python train.py --num_hidden_layers=9 --hidden_size=160 --num_key_value_heads=2 --norm_eps=1e-05 --rope_theta=10000.0 --init="uniform" --init_std_o=0.00883 --weight_decay=0.18 --decay_shape="linear" --final_lr_fraction=0.1 --max_seq_len=512 --train_tokens=129800000
Each number is 500 + 40 x the weight over its row's rms, rounded and kept within 0 to 999. Layers, rows and columns count from 0. Numbers have three digits each. The size before them is the row's rms in percent of the matrix's.

# up: layer 4 MLP up, 320x160, rms 0.0735, rows 230-284, columns 0-79
# down: layer 4 MLP down (transposed), 320x160, rms 0.069, rows 230-283, columns 0-79
# gate: layer 4 MLP gate, 320x160, rms 0.076, rows 231-284, columns 0-79
up230 093:488493560460557508461522462497527405447487504536563518482492546472430381573507552483460507554462539502512467445516498488465502552514468492525519483468526596505508521431410529524561456456525444436452595543534479506530525441506574497434502535
down230 091:490485439516472531593475567434502466467503483488571482475513473534485515520471502510542485525508467501444601455547516430476503572469557515532535555538607499546497434497426495445517532555522529415577432526494478513526515476522454484455514496
gate231 100:478502471536491546511540542487532509491433555544519553492540489492559519498480496516541516525505507455490500467450496586561488560520534476452528504485567516515502501513500538523548548470511541485485513458519537522423521608474481468556420553
up231 102:553505518499496472447498457512414509511451561455539477437540531547482510492506511457431491569464448513490441475524599485541537544454454522509490519469514508569526517451566533530551538491483428532480524542537514570439454504405507513467516477
down231 104:533485497463520478510472377532525578444509544490491460490455450490466444528526488459527516440472409487519468486551528487490482481394481536535443511443520520526555462524458523519552499477430557539462532555495483516457482425463427459479511535
gate232 092:483491510448449518490465541476437512552506513445491494592460429548438564505469468519444523515513488490459459478525517481482489468462494516505529489492493591460463449462514529449466552544575488468438501468518404447435484492509453448463532460
up232 098:497445551443431561483528584489564487511505510494477471522559489545562515484484517577486459529449442519531514552447509524464505472495477424433488558496469534500482463452526560453462466534518484510419567521513476477517485447459504537465531522
down232 101:463518500495434534520503502540511457527514536522464411547572537450501476496547537474495497525499498546507531514484542468479517488493479455498550508555495494563553434424459468522519528563528559490471461543476565487587440486511444502516519566
gate233 092:515526511476449510443503537534481524485471506523477501516551462497570498496530527548490547564589512500483472511491517551467494447463486555505470509485565518514493480536465444497513421405508429499438497473428523486456534552507601518562486484
up233 097:400465575448580443509512555498551451473484562485450504474535520430475548426522502463512514541479524504474558550507443506515454459483448434466521514474507420514506493459526523555461485560457396480460496435518418528467537484518486505486474546
down233 099:519564514547517520459537439495438549498577488494470509543420535483463421497502485532439494482476514508525559418515548539531467519534452548544498406457492567482538574495503521435511540573551596543535475571558501473523468462468432485435511490
gate234 104:507557488507472506523557461568520576504501507475494502477461474480553431479478527498523505536508524483496526522570479533549526501477509474570514548415503540491466519487449553488446569601486511499518502505438481494488525414575552434513438472
up234 110:425426569505477533546521524545540525466520511440448470501408523619468548441481515632505496487444493541439519495558480489579496513508538470499456542533508510516486432498457466436420459535594555492528488441555464523447504444540539474499528535
down234 103:517456442501475486509550490526526590493484430530540540410480542471566476488416507540480471452531445483483487528506517517516533479498504513494494528472500452495484451503395491479502500512490539445528384554464453516504499491499475481471497511
gate235 107:494516534479428497479478530502500516484477477508535529497483422533482535515541526501457447497431473492531407467488489531467491428455471486479486487523530578377440535535398534460528462481536510494466475524478510549522455491567525549471474543
up235 109:517514476519468488462474473548575407485571470502567556481532546541462501484539562520496542512491493535497532520474557430489464494537511518512517502529482542500518477558471496504522495508528546553477482553505512527537446524523505540406446496
down235 103:540519480486477500553460523511448494503547510529576521404533472564531517588485471501545531477567455468561495502513570485478469413556497501567537522514535488485560506465425532432571528475556579532507424518443486572536479511497518485439486553
gate236 116:492460555518527460524515471574518483507566536589515538412420510528467519512458595504481551511458464556521490547482466505512535496496476496536484487524521505546529464485483509513491444512559565518491477487452527490615479533532457587469570506
up236 107:473507539475508487444527536576522581533458435406450493490545501503502423530544441481421532526533451560492417483541543525514503524459537552530518543507510513446552495479480527501469518442506483509555509476562442531497478475556432535544493477
down236 104:510436493444488502452565480432456490432528469548457587460550528543508517491512506545515437440464505485490476494566492516492540514509507459535449521536498468524532497465515485482468509435590518568510499470562543488450495464508518534480459533
gate237 096:514521484432426542507536518548550496462483496491461468534509456507575540542512524472502493465495498478419413543409585546581462519468493484507525428467550536394465491519437544542498487489422543500509579503498543514489498466434527524531457529
up237 097:450488510484555507474527488498517550500516439440466502514481515546484492443509558429495533464525521512452427531466566612557466556437485522464549458516511499428499525486477524512527519486467514497576625490580492496548491486466474522544524512
down237 099:525563532577503493472516568468523455489517453529557501469440537496487536536593468464516542486503490531464485494446576484431512504458490502454576521418561584489551588485482524527449552468503548494570507485503482494535467485472480598526486539
gate238 096:471584502532585540518518506503512461474487508587501528500490501457447396531514457542452531504492482487514498543475594580528558485513513526532489497511486566449451507474434516542493593480468484447463510564425505505494502530502479500564442375
up238 093:498476494560613474484508481505477543387469555457514491489536567519431445552461434490500488501548417493436523553489488526534521510451495521439561509492521567547506509457471498495578486445452471547485440613475497526476447469486493487524407470
down238 092:508468465492530560452500523512464510547549522499510485480551485510514466483427467561601466508457513508562494523489524506491484514570522475497459510516480478473455537506599456490477546500425482458516427477436532435473490505552510510525543543
gate239 101:530539492455519393496513531461488478522482495496506590519469490453495488556445507543582466530510508525477510494508466493599481498565473499528569491476425463478554469424563422533453487560392489494510396474557533508506511487502500435499480474
up239 093:462536527547549554520547482514526485461468419502456483546491497615471552560512533524510522536479518529534493493470510451526466560482557486545461485443477560427509549537439444494508514551513558473490546474551560529495457525497530454474589455
down239 096:490436474536514501493440510469443462474432514530573489483502471450516533510501567513541549523522554430552544423428456539471452474541505469555497464464489533490522512513486452493545452480544532538481550482570580453543545494535493448531582550
gate240 097:467510500481491542482504461476469539513530469586514525544542472454554472524493488537490504528554456503464547617545463486447561524419510423422503476545492512532540539521560489504449448540532486460555374470517484487453503483457495564429518491
up240 096:514546568508561475484505488535485548486483478443509532440518525576471493486524485463526542561514530473481488491495504500506442525599498555470407439530506505411540604515476553532499482543497518570493605464484453492616533508461513473557478570
down240 097:474506389469542445496571449579521516448501463460552568445519576470475501418490528491495537483489549373470495317523529524473521504513473528523498457465524531551500465535454496522486499449463539571505496461538533529583526537487521524520494522
gate241 097:493561486484508501464527527485479539508486474521585536523559459425447491568471534472460561568465505562576511405474584469502451488553466538519510475559527504444486504566477498536487469502459502503456507493524518558486457574479504435546499520
up241 102:526443462460576508466513509543497467435497530480499477504425525460433610470510509550557465489451517454484514568481496466522463436533443475500425468482489477505460533425490536542426570583477479522452519453511528413474455449479461520525534458
down241 103:404513495549537505491455507506536529500478509546509528455552511529439461513475525512425516501544554493533439457519449537479530484501528525538463537538482469534470477558525447468521526458410593508533533484474542551479487511563561528467451488
gate242 105:458455476521448402481560513549425586474499486488512444442513430432532511534478502522477553487579462507521426560449446501447467507545427542520502446544513403521544516509528504505555483489500452469489501497542570498512459497517530566439485466
up242 101:526555463509518531537515472512506507583480471500468536496510503511465474400546484480523468486477521435495475449477534456538583536448422572451530511453507556486489489522550528515448521493463558520508545494524545538483503467497500501564590537
down242 104:432470542507513558543469522552580490543450580542459512564483567505489449553581523473450468456428484488470548525527477485542494479504569526503493468479501528471563473544465488536485547480586575481505499464492447508438543479465503491506499522
gate243 104:521438489508530492590530446476484429489514462471471471556464532481482537421472469483457490504504518551498476502497470523484478539463444485512560440501440496521595501584404394511478510462502449527446545422504434564431538475521497553497510414
up243 112:473505546550473525500447549488527471513505438475503504522473564431488523525525517520495490492425498533495472552529402378527440529477521415530465530511473541552476510417458411479569473504514476502525568549493514438443446430476479451514573461
down243 107:571512479586498436508476417496482507516508518432407503481499482450450505518475435445502469469539449541545515512496450529471438495510477491447528431453405532503627442555510526576516485518421442470540504469478513557520536492549505520564488543
gate244 113:517536499484479536543441559492486481541513507457462507437506399516606474509464481493518390544453495474439533527509472527470502510445541524527505473535476470473505562473503472415547470590479511518519459471451551510559475504494459517514470473
up244 109:508584572574512523489419483475559525495484442448512531443552439533497534492406524482480440583485496505465508548553569492496564524511488530481482568516483550533370471487534494463523467486541509508532490539473549521474480476481473500496479499
down244 106:447455458542489485579588480461546511511546544520542479489490539503561539482464534535516526548538453478489420574447538512459490486480549458511538528573458520533427447523518505440475486539493495460496544429502483535505445532521514494506420494
gate245 104:491506518567484465544530452577442540560496480420516477508546438491561538540488540483463512480458482479454480442477428472520441478566494519504515479568489472477485601460532515510502491558571434498559463526572533485494561461469490521522545568
up245 107:466509471422472535547502548483471471533593477446482459503484526472460517496512532525433606482474518588503451533503474542576579488473446559460511533507491471560437545485479560493502446541459497452489516516458489531516473452566468468473557462
down245 106:566506516533461517467504450478504539441483550510580473513472485503435523523536501495476515501534531510502623499543518520486489449482457500515512577449556554578500408518530495515484488482493447480493522436568491491470491565453497458567511502
gate246 100:471482497511470495590518463472458459445525464585457581482555466463520492481541509504503496551465458475481507461522487448523475573482470500482448498589504500470440467462485466462551518491544566563512545572459438531479489474445529526523445495
up246 105:536514492532516433510521579495562472480400498456548521526485469538478511477407572480460487512471549474447542431426471532516473548510506571580433459456598546477543474439478551554570482501488427537498488458513534404466437503474523516464535500
down246 107:530557495459487487491489497451500567498494488480534505505436524561528430550466545473566495408510516533447505467534508535572535450485491490535485454573484420528494457448476513529461469524486435492531525451551599428466447510516472504448511514
gate247 101:491546482525500513545471429466477431520487477469496480491543479579486465460491519513521523528502480520498479495456461466488441563502496537463490406465542495551425459410534424469440518496560499535455495498488539537484518482534540538476437479
up247 097:455569423475559518478463524468482528476518526459457387487535385495516506460492444493512491480478517545500534552480484511490491523477437502528445481503501426501479478557506557582563532480589435459536512533555502464520515501508469527488469475
down247 097:482498446575442554524483572466516512471497495476532534522463503467496527536488492419507547519414530507505522527450523474485523522509550496491566492474514576449522524477503499523488548524472465582448503575453519522508510506520489505503484530
gate248 095:523596442504572496535484519514543489490470503534466481497529449501535477538590490516530492522491531523508433482551444469458535541488525435514545494496474505512431496551483498476485475441456535511452513509529450533414425517560509506511604472
up248 103:504486464477508490524580499447537451456487534474529452507514389521516466492483425465430408524443497526490522466481476580427469556437518489513507442523501486455502460561473496468495500488540500506432483440570474534484470552503530544533497508
down248 108:570475451534484512483504589429537459473455478530538500431472462495513516479417511463422459549479446462481458539509469539532499546438516514465509531509468473453497455452493473504488464517503523462431476513574438439475459544552455454469488469
gate249 089:438485468505453483439477478499405490450504525503538443477490460484506453491449473477484436535504471465515493433468438505500460457456521414486474537531545483613511517442528518509467494431473518488591492458538434475460509494548464435458510550
up249 105:577402555501468506569539405476477572599469516498526593505511429483558497468572521433498497445574537521555519494557574454521484483470529563572505512465465500426524548549546542511504611489477529521464548476507542509484482469485550465449486487
down249 107:552423545502434494470554452515474509564449476464476529517459468465555496516517476512524488518566407511525429484455469538576482458420483494545507462500526517494495560558519544476474587495469501470512517438550524506483533435531530463486512530
gate250 094:469446456463536601467468519530444542498467521549528481520520544537631518501426470474542487472596499566494486480544532524505517436499480543519528489487470490539513478515483481503569401489498533479454479518546548524487585443441438508397545461
up250 098:486541538493451473514518504468477566492513533511565550468507480508494540500511474502557480481635485533490492537533462522451478479475498423506442480462608494493521471524474469471456444558421455533514476506466416516482505543511445566501463496
down250 099:536506504445495517454470469501382485442416441467473492507523461507503502479531472457536481497476449517426528459535462539542541453520508531478429474473459497456478515444526512533405505506515516567450560499521497473452551466535503483451477470
gate251 098:519458477484477451495442488434483509457465525431553593508459429522580465499466440492431452524490537467459433498516487531544497510565433547462491498485525513459568520546559522543481461528514493470576600491501498513465499516531506494514451555
up251 104:469561553467463557522453503472479415485509420515530509498482506510546474426481518494502601474468490509496462476467491528421494431489476478524535533382496464472461524477452564495471522495599552557441478477488503505460552456447499465474496534
down251 102:526435522454472578397541480490492562536540503542495490486497533471468557488540458476602470530504501519489509523475511554513510515508500510427423511511522452492500501520542498495457464498508504489462519543485549512566489531582543533412577523
gate252 097:462528511558417528482431528461492472541543487535458525510450503526439484505477481436480521489477529432465464599473591495614449539487516455571478454505486480517528559521494479601420455493473443527500518446438527526468511490549511420498470469
up252 098:548530534540495441417536463423486481494598501495530500472445462455526521515468549439499510510482568506541427484509477507453571489489462492559458473451499462478521500513496449560441524449492480472494496509439521540512462554525431481519561600
down252 099:540553491487513545489509521481570521478493565496524517506546436503488502543514551597555534610500569511525434544505524482495452449450517459554473541448469428494494479532551535496478543576475453465531509467466503534516449548552476516529496491
gate253 101:485470548459469479491474557556523522510450439481489529527526596456530403466496570480556554546529481506493498515540479485511449526579446515483498470500615539485508512458448523548460535529414569536494492504470462545501559522437581474529478466
up253 098:520494507480510546555512473463426469564442540481456477486416428558570526568494452555489448502499414491591502525505582470459426461480523493523512529505433541465541511521529506504467572510467460451396508531512501520526505484514491548513440474
down253 093:558449511474525469579476499533499509465493494504481455487481574469509476493497456534494513444469458492546493514460423499474481497470418528490527465508512508470407468461515534489522533505518573470574407506510559499497492508463458444524444492
gate254 094:506499540415524550503560411504451493477490560524485488462482513529597425458491497422524520504554431454448516481549490446440537494464550520462517516539456528473530504451490520453528539423544467451460509538533503518573595493565574479561511430
up254 095:452486509558572468492553434480481468546531485529510555509401488528518523431534481497482477427457489539550534413488564461520537464505440570479466525546499487528543440539420507424448584561502467459475518515507425539513533519520528523487471475
down254 094:449470558469506555544465493549529460446571510564497484474540524496538480527534469545537408495544498482550440482516558484406497530505499527524496491469474489531473545402486542489559453520518482470499333518474541499540468480569463463486502501
gate255 112:463459498540499485491448459521444557510500508493513460436443424527569487501538445490465440516497444486478547534561480543581457535458512458479536473534424461443484551455496603500539491480451459510529499508499506500507470496489546516555486565
up255 107:508509525509501526512503467512489507541456509583485404456502478562486491422492483491496381467459491519475461533474492492468471484425536520508535475569493524468528531458438532422490567487504484578596474554524479486497517460466505525428527576
down255 109:469555533531490493526543487500541464509423496467441489517494440520450492480552492503491561465474486496508485512469496476570498504546520466555502479469425569544577499503501468526476475473510530468548547588517490537503486524495518575441515516
gate256 097:489461518510532533540482501454454479464450438529510483534581555430548493455516549524501591438513477498483460535480485448451537508533463465564469510462601480525479448523566555552487449492480499498495571562525492501568547446467441520514571509
up256 099:443488527447471437471507479518448457490524507509492613549510475517454545459516448417475402542524525497518463419533501595448451586516457540543519451497535498506508564524430453495468448537521515444565481462455420474507524565530539527466590501
down256 099:461548493489552486452503463522465505483500529511508558477461446485478512539542490442577456556472471518472506474407450516440519470565529445460553491477426452529461526498487511517467504450540447533487518550508508401491573518478541450470573551
gate257 100:536467494465489439518541506465500497530524570526550490521449476505527458504524521505507492566570418541426527478585457427471483557503534442477573494562438552493502598572481417442500465500511517480411452505481494452601487462465586484491569500
up257 102:483514487511574475459465514475472495526560459527577447490527536397520445492506517535522517514528490466483466462573546447562617505483529499505530545484420459452554498526522440576524564512439465500505511505532451568567548554579511498517495511
down257 098:475474559448515456457471458521527426495558555479529463550552504533454482512539457514521541547499524440513503521499499504451491485491482600458499549489577481555575517516579521514446522454456465522481470545505528468466502549493556516528540518
gate258 104:456480558471498525531549456550469480507510503446573530549419494445530523502460564577462524486465480418482463457469541568512393502484505466528498464498499476521530526496444542423529494500523476503452509490540521426424531506492516502482474442
up258 102:436485442444494539492467468447481476532422564549545534510546548411541461619563514497527473493383562455520502506492470478505609479436459465449542451549459475498456535514536486530439452527463509518450503554537492462497491457511524472486478469
down258 108:506535485466576487440484454457468448538545511489485537525480501471547520549582511498476459484509565476573504526497524511556512501516540528502560494563528510565589561490491482422532471492497528486508503554491493498459485509448443568454563483
gate259 088:495501488456492543600519520486519554418451518446418473526507500504464519420490475521526436470554546509491490522570455483568547567504518552538434545544486532442441498514491454433544523458463534468473455536507514477482536500462488501516598532
up259 083:456583506463493467579540510489566511520502451385514513544501525455496516465460439523518506448472535494486492515514394580528517511464530562506449390526571502491547422531499469526508480529588543537510447489537484497482494451409442519466530525
down259 092:524512478533479589521480496504476465485501535492456429480482538468485473439490494520431576487508533476475520492511473551473499510484537550502468512497504548519499425457461481488570470586494513502530504472478435609497545533505530460585514593
gate260 115:441527495549486455490432573540559516456474515516510488503450504456536439498484408467452454470479528428428472556462491468578531477497518497478513454581522534536473539468493471494458447589565489458435499510475483455522555521476501511501498535
up260 108:529513557415508492492522445517462488575495479545461501523523471427534510494547529537515485533537466490507489524549485450456499506601505595430444465525441463498532528526454443494497509476417509543504469498532547495568426474519529542484430437
down260 107:507478442420443522439514412437557479510518492453490497515522548486492443499481521467505488441550509543485499504471526523456489550512594446482501516529492461467417492512487533452489498493446501476568517424565542503494515569533483522509440514
gate261 093:514521510494455463500537519531526548460576518569492490523541502523478481507508448450496550464486455543480522465424516559492431513528505477559454493454386507489536474506442494515566451480518554506424456519529501439544461497518592438485525413
up261 097:506559497436478476445481474493537524591428546477464447571463485523427473462595519521509491519487464474504488568493541460515457486553501488472573475467516443545499571534509581552535510476507484525523446440458528491517496499532510468413489500
down261 095:473446528480512538526529538522426477561530534420476496438388487491486523487507494522502537520552485482486458573533486456542546505486464468490503518500532497479428512505457514524432402498474436480496488506515466544446509468526487557500510573
gate262 111:475488465483501600449464498487490520466508449521498524493462501556481511575553484541469563550561539495415557489517567451515438500488500552522563546484575465559524481481501456550540517494475527479442486453495502489562508515507483477499481413
up262 107:535466398540454546474447578478530440506490481529420467497492511553567466515500459484459495533387511544480538538549479538557518469523447486519521476532525494582472486515506481575574499523513474470489509561567504481475505456451519521462460529
down262 100:564506523455481510548529439485543435566486466536432462498517560512523549489542480458486495531542574499413486469526509479465474536489512439507483512597499509545454522535559464450510507482501472455554459461499516441475486538505457507518440478
gate263 099:543487508523497470499517511490508436521543500511511507448527420471470517399511488471472564565539454442514496453529434551520549435596497456512489450537476516401438534490464551534468474515504526503391573465512536511516475522488461484562591517
up263 104:492486490443445522410530490540529489514599453511503523507537486485457525519505476488445508472466534475458517573475459520542515581443503544516547561539524527570523461458512535487480439491516461496506361417478412478502446513495489461487470580
down263 100:508559547467514554508479508543436475511432504463491428549532545474516476542497505525499444544445434447526488486449482476425476453491459478498455496517522429432497475491493446539511483533533555478372499492582500509482517511515434478432533503
gate264 111:491521590502542478427448489521594483513437413461514548392514568484453535498503513535515500466484494453499518450487477524512552494506456462539467501559546495485541535461492546444491491557558457487463504503526514521518513507495534452530501501
up264 120:522543502539549487510525449504470454521462475546532463490522549514512466478544542523504478544504527476487504461546572577520546503503496468484508542495512527456450537516408469526474456489490520423561567521474402454551609586539554591510506575
down264 116:450474467484459521494454510452494471502481485481515483520492574507502442421459501449485524563485505466440498503447566543579567515478508516520425481490525589466411456527505550505406563490480449503499481544564481486489470505529518574556504512
gate265 099:471515478506498489498554483559543461565525507620427614580533514505491459570473514533471459481506512475457446466499464477466555442501531524533525535522531552481549428496471524499452442530535518550490510538466505482481509479515522518462488535
up265 096:393535476456525495525482511433498514436480542516549504517486489451518499548503418503474587607492493479558449494492517549499464546507451472470396477468510501448442533531570455526552474521555475480512483526499510513521469497528446405535464403
down265 103:539515447493602493480465435538502486499480476508458455428514448481542520495513462488462561489532460546499486417425469444517553497537470583511477508501475526491440551484467530454450502446558465584518529430461485473392518509462490521586513430
gate266 090:526490490571517460560504568535509549480589460503448528580577538509583454481536522564523515501532510551517494514501498462539420593450486542443522538518445499536470543465553481494469545454536587520464443464567481483509487549446528517509511494
up266 097:546481466502463540473509480519547541553506548491493505476550503457495444536544481504545528530506423414585409566526533509538443553523511481568460480500520454526535485538534508529464538462493529534533553393551432505531522547489484485454519476
down266 097:414475450457548476498480483447526474515433537480458474474568600537462477524497509566567538497447433500535483514468478509473457498498539526522484481428557496452539473472474436473542502486497565464535495518507501429545573497465501452578514584
gate267 094:504476544485481466491460468553513500386426486488540451500562454493551489516464507424456423422448507545509466566525485454533532491538458512478483512526537516454533518503519533467513531523396529470522494477423517447518465469578510523459589537
up267 093:437530507544503512517470426569524475544562435510458487516493524509432435495465491466475490400462466492509536511577539467481496525441473484524482522568564502551476503403535530472518504511506492457504481485447423463518501500513537522482494476
down267 086:549501541477493504542516513583476479471495537458527504574572467539502540488444469491513517431464486499475515511548523460496537531533461527466551560568431536429524509423484514486582511554371512491462450492430499539481462473538558479476524471
gate268 104:454532526464493478455484592539498526523540473470523415481447571430499531506497528497478562518558491496463491465574533495501441508505475445508404460414561496506541481536452559521511513423530444470471490495448532503521552490486469492514548488
up268 105:460490496491534563548576491467439489502427495578512540501481458481483508481496492502478387545445588521440542536521473482467498454462461510434550564533511512492423577518574497538489508546466513491482588531518502521420517501482508572524506475
down268 106:511478491604516498525536461499549510475535501513546521508520445517462484562556512532526443447466488522523528458452525446450555484435529502463548491451519458515475494542490434503540512507526442480517495458535498542526501468530490491500508484
gate269 099:477448482463485501488475477482485508496526514515512480470472535484481432536431557499509535553406469504475482424514500496555517477477470491555442418494495551456469474469496534588569478536463477533461481521523522450422496439504502460537513577
up269 110:452505591559510509471497501441558479540518505535500506515464485478538521553593391520441450515516556477459468503505478470489444467550547424535581482532420436458533505548528464524510491515458467559550525487462481585482488482464479440508508528
down269 109:509513557522489517534497500536472526554473478487468466537432469518531500503471469504500474570515498498445460520542496530465499484570569453459531491510481437472537572504589552493600501556467578511482583509490483511495473564491435505464526487
gate270 093:511494514512457494479540490538503464510563477508551482519515535563543464470545500467451485516505510490496549493487492519577467529494593475488531511522510514475507579462489535506506541515528430525636499452492478521456556404448442508545471458
up270 096:496520501432587455521508451566517457500485529550410408499516395526538504524548437489444401508535508504488429472461553548508410520492521467475504475507501475499517472495470574531510463560557569480464477470481530455469459495500504484494549489
down270 097:576466522434455520484567519545485538510527549555540472463492555515440458563504470504517520465479434500516495483489504512454519454515470575466571549496477522437475501495451436470524547463500479478544484549553423519570465500481516470550566540
gate271 099:495517459548503529495535525464492475506583541469527520470474566511527536520368499485466507527508522416438520563457520549472449538526493452505455461477564485590455477507518469544482554469550460582547472460484485449529464474551504540415476451
up271 102:548446492550497533512537496490442448521524497439413490508474494441538476500501508524546532512528481498586466535483512513530552546503480518520477534519487434518423461407520430525503502459495508398484537488504458464434544528526574493519483528
down271 090:528558493542456544523542498454462561551519522525532459438459508521515503491503455450460481548413521490396458526523562492496493512494523454533462489559547490435455487505490515487474484469517502547492525490485482494449453488498513467447455529
gate272 104:476521445533477516556508492465542563467536453468495405496488453524488527481479579488461499539484440457537534564483514392441537399532459545504541535425589511584437531462461510547517504512547519460508525464560514458535512550529568411511474501
up272 109:477503576475451486521507474549478477501535502562456487552463490472547557487496541558531413539439479501549458491529478508570451526494511541552506528588504478514440592488528565571539579444511530459452468504517474506444459506521460494509449481
down272 102:494495402511442511537566512555561501500482450502538519555446472437588509487468468445436574509478487489510485531498561447450524464470536524507542505500458505543469523474511531501549501540555453486506450471460536442513455528529436537504617484
gate273 109:492461518573475420513478455530451437541415436524521491532527508486482492514461578490489494517473498448424504568513472391476494511478511505511541473543452548477445486474547460427487483507561456515445544543556450438468472501466499442537582512
up273 106:571506480452532473538545522472466460501520498557515500559555510512496374537487538495486466506500519515449539442515476532498511503485476533413496527550580514522462447452477538526520445539567536517511476540523486446458498455449532488569561538
down273 106:554565479541525554482540524554487486496463479480531570567431486455531514501516482502486474486540513451408510470451494516486533504444557476510564535550476474530443465476548473494506481528531466549472524599445494488505537527486504482605504508
gate274 092:490508500463530579485498478512494512496510551544450498427499520492475533466546464496490485508470496547503499531555475550467525504470480496531514538425559480484414458504554490467509584476510462520480519524466525516456432489496546479500494498
up274 099:516468509530530467500476538498523525533479475454495482513514396497488491518484458459465498430542492525419546497474579454481481499554434527497597507532550567511478561483533451499549567528537523502546473558522548515481480483512545514496509588
down274 105:533424506475450430482511521499530518592546447467513489460480516421493525490466553539495506503465530498364538439477517495549564460542505582482541481502446498528486561550508531504516510485486565465547480485571427469433507556458457480510464522
gate275 094:530493508456532540522454437516533531523491469494506598494571471434482520540448494509539540507492493496483467426497489493526494531501502485451527503511524513424472476572543507475467521474448525528402497534535552478491450529437512480577549509
up275 088:517497441532538592445459493485465503533517484534508520524517493489464494550435507482475472464486498465505514495518496475451522531552484460524472497393525499437496514594552457556477515519472462493409472590534537454555509549568513511538535516
down275 096:463531465462504495481576540538456524480526451507410501483464537463476490519450499499484522544465469523520478499485535534474572540562469447558463442530434460585513528441438453545485497530545460471529507552516463505488525498557546534521463534
gate276 090:535513551561566430539507415474519487518482462440500523491546491486513446543519498471502553537500505527434470461522424434569524511465511477430534545549501447540433535464562488507516506519503501489482541518521577563586516427545549471424489486
up276 097:482499479441462506517576469482420514503441541526539417434554487508503474565484535480518490498484446489480494479500509494529521574538528484482453387516499420468547526495530432417488454509497495540429485471559499588481618479456481519483514512
down276 099:486465460455502496585462519523506470453476513533480485433530516520533416467519494504517472414524472430543416495484527458462499505528495545525497447550551553379413523469533518482462507529528547521472451488569472520473574496493433531447478474
gate277 107:505477471495599480490553460512488453542470463565436505488494563473514492547602536412551456510482586575479486571529436510512562491483506507466572498478454480507518550469574478463449579565531499508466524402503543559501533522480487491425560533
up277 106:481501470523541535480585553518495480564483537536508531461428589507462482559496493407491494547449421482482537545550511548466504465449490474543515542509518531499566479488431507538495497529566466515525481447493482461524517479455474465429556546
down277 098:441484518512494475537525448483515492469586511571546495515470517498602461471496519450561520545593495564453467492548519526494494479460507482493517508552461462543392542473510448388516452512451525502512445478515415536534465527478544541488505462
gate278 094:477509436431534486561548446408545492431515553530534473474476533527476565505388406498489494500501437534479587417439481555523537551467478527508474405467466513567568482523489512467515507466547514487458482542487548502523537480443493523479559468
up278 095:485489510438545476530524433429582485498515532495530458513465500504503561526416474472518455505463477532479554474514518563521528514504597524476509486525540499619536492519500453460554503537524521463465485546476575436472497526488422527552506534
down278 102:547467478568526537535469461469500539495507515463504488473509514444525519493637514530512524505524467503431492509536478481510492521411459502490502448424437485530467542476465581514474510455420521588500451464556505542514528504490435537430518475
gate279 093:474533463508394462512463499480524597536503500564478581524532458457482531476548508465483455492556465497488497478461531564452495574512466466480512537521527502574542499539484524492462495591507539486636482509461404460473467471463504473513539447
up279 104:437524492509504500463572508549520518490492529541509506487522482541570487516436492464503461506547417420455488508469467536493472489502454584515476537469523449506548590520458474518488478510537502510514482519489475497472400501448500500513474472
down279 106:543467463489493508487557478552525393505513623530521541468521455540475518514475523544532509510439544458484476512543467533609495538455473538498549555506507493500572552460506451507554508489477523527493527485543537457407514528525518585493524476
gate280 097:444533579573494448548512462539518541504440486520455501537461501512508478418564525507529515515514574559488465538570537488422464467524498549482470513521509560568517493437446563514482505563504532457485514463499475519497587508522565531465528559
up280 101:474511544507479437516466466560482547514533438547514476479517511470468475445497541576542496422441418554461493493524464498501492534462550509460524531454514519561522495567523523487477535461474472549559565523509613434543490507565502519500484543
down280 101:471499551565458487523493488562493485547480452559458518534497513442556529457516532525525512511509472520553507481475536537510521492507500504447441446545452485549570560429467548484482541554509466397516489467436481475499494519517486563524518453
gate281 096:469459469484466426573467473451484513450502569498552538459550477457523469508480569422518487479558569509427522620397545444467489522473475515495432466514553510489505502469457544520489476511445427505513508540424506493482512492470537510512545515
up281 093:498485458467575513551494514509487508510504494492477500503480587412463543518440591528570536565433498502547529531394477532546511566499451561487500494463542549479507457544531518442541461473478521482523512502488508463498488509541578481492564501
down281 097:527505477529504575535508406535543530543494514521496501530488508506546503537482471527502482558434506508529508423509507543457491506618511520419565472477483531488465582623529536439522457545524523546548454481486474539529463574511477464562502511
gate282 088:495522492531487469506564487468548438446519478490455462451539468503467571473547524512503495522508449500574442478443508480505495496490458510540456489506447462519578505497500580551579493468496481566442473477571502520432467484516484536534500533
up282 091:533537484586495473492548483549430570410456488456545507504465460484597410479470548465484456605528521447506462522519511501471474453547478481468479428521529511518525572486520470452501511544516466526504525521521467447489465411482522453510515481
down282 098:596498484491533492522507536492491505532538532449516455449478471557475586494454572540479561484466483515517425420464519488500399505506503466452575500489493453539551562484450516501496462508454484434496467508489542458582510535525507478444503484
gate283 104:520500468527484495513492474478442585429469511509545515432498537499580504535509524513440445575537546427472527601460462577469485524506530446484486444525442571481454491466528462483518482408414480560458516516465533434530460500527507502479502416
up283 106:525491558487512468455520461454602504580471483504518510520483536513510473496492458495483500501491535482432573474448557468522585485500586528508528519472515637524524463470469525487554554549483494500514626498493557469563560486484455458484489533
down283 106:454507577507548477503466563529577545460459486566497428501502412555493471526537456469548503528515561480491514464508487482556579472532523479564502512460472578443483486477479553532470546522507569476509662499484540494418505475557541542506526510
gate284 093:474527522469459458467510445474462479530497524488485523448517496496544530477433485555459489504581436531447551512442419456537479526536475503466485520522516517487539462486500475497531498495470501488481449490475495416470489504557484500470444534
up284 096:485555504447530493474536530427428534496556493491460412571571464495543490496482431530517506554462472505485490510496499546502475519484546444544523507591429535513540544482460547414507519533475518437527479463550441493507552564561459461536512573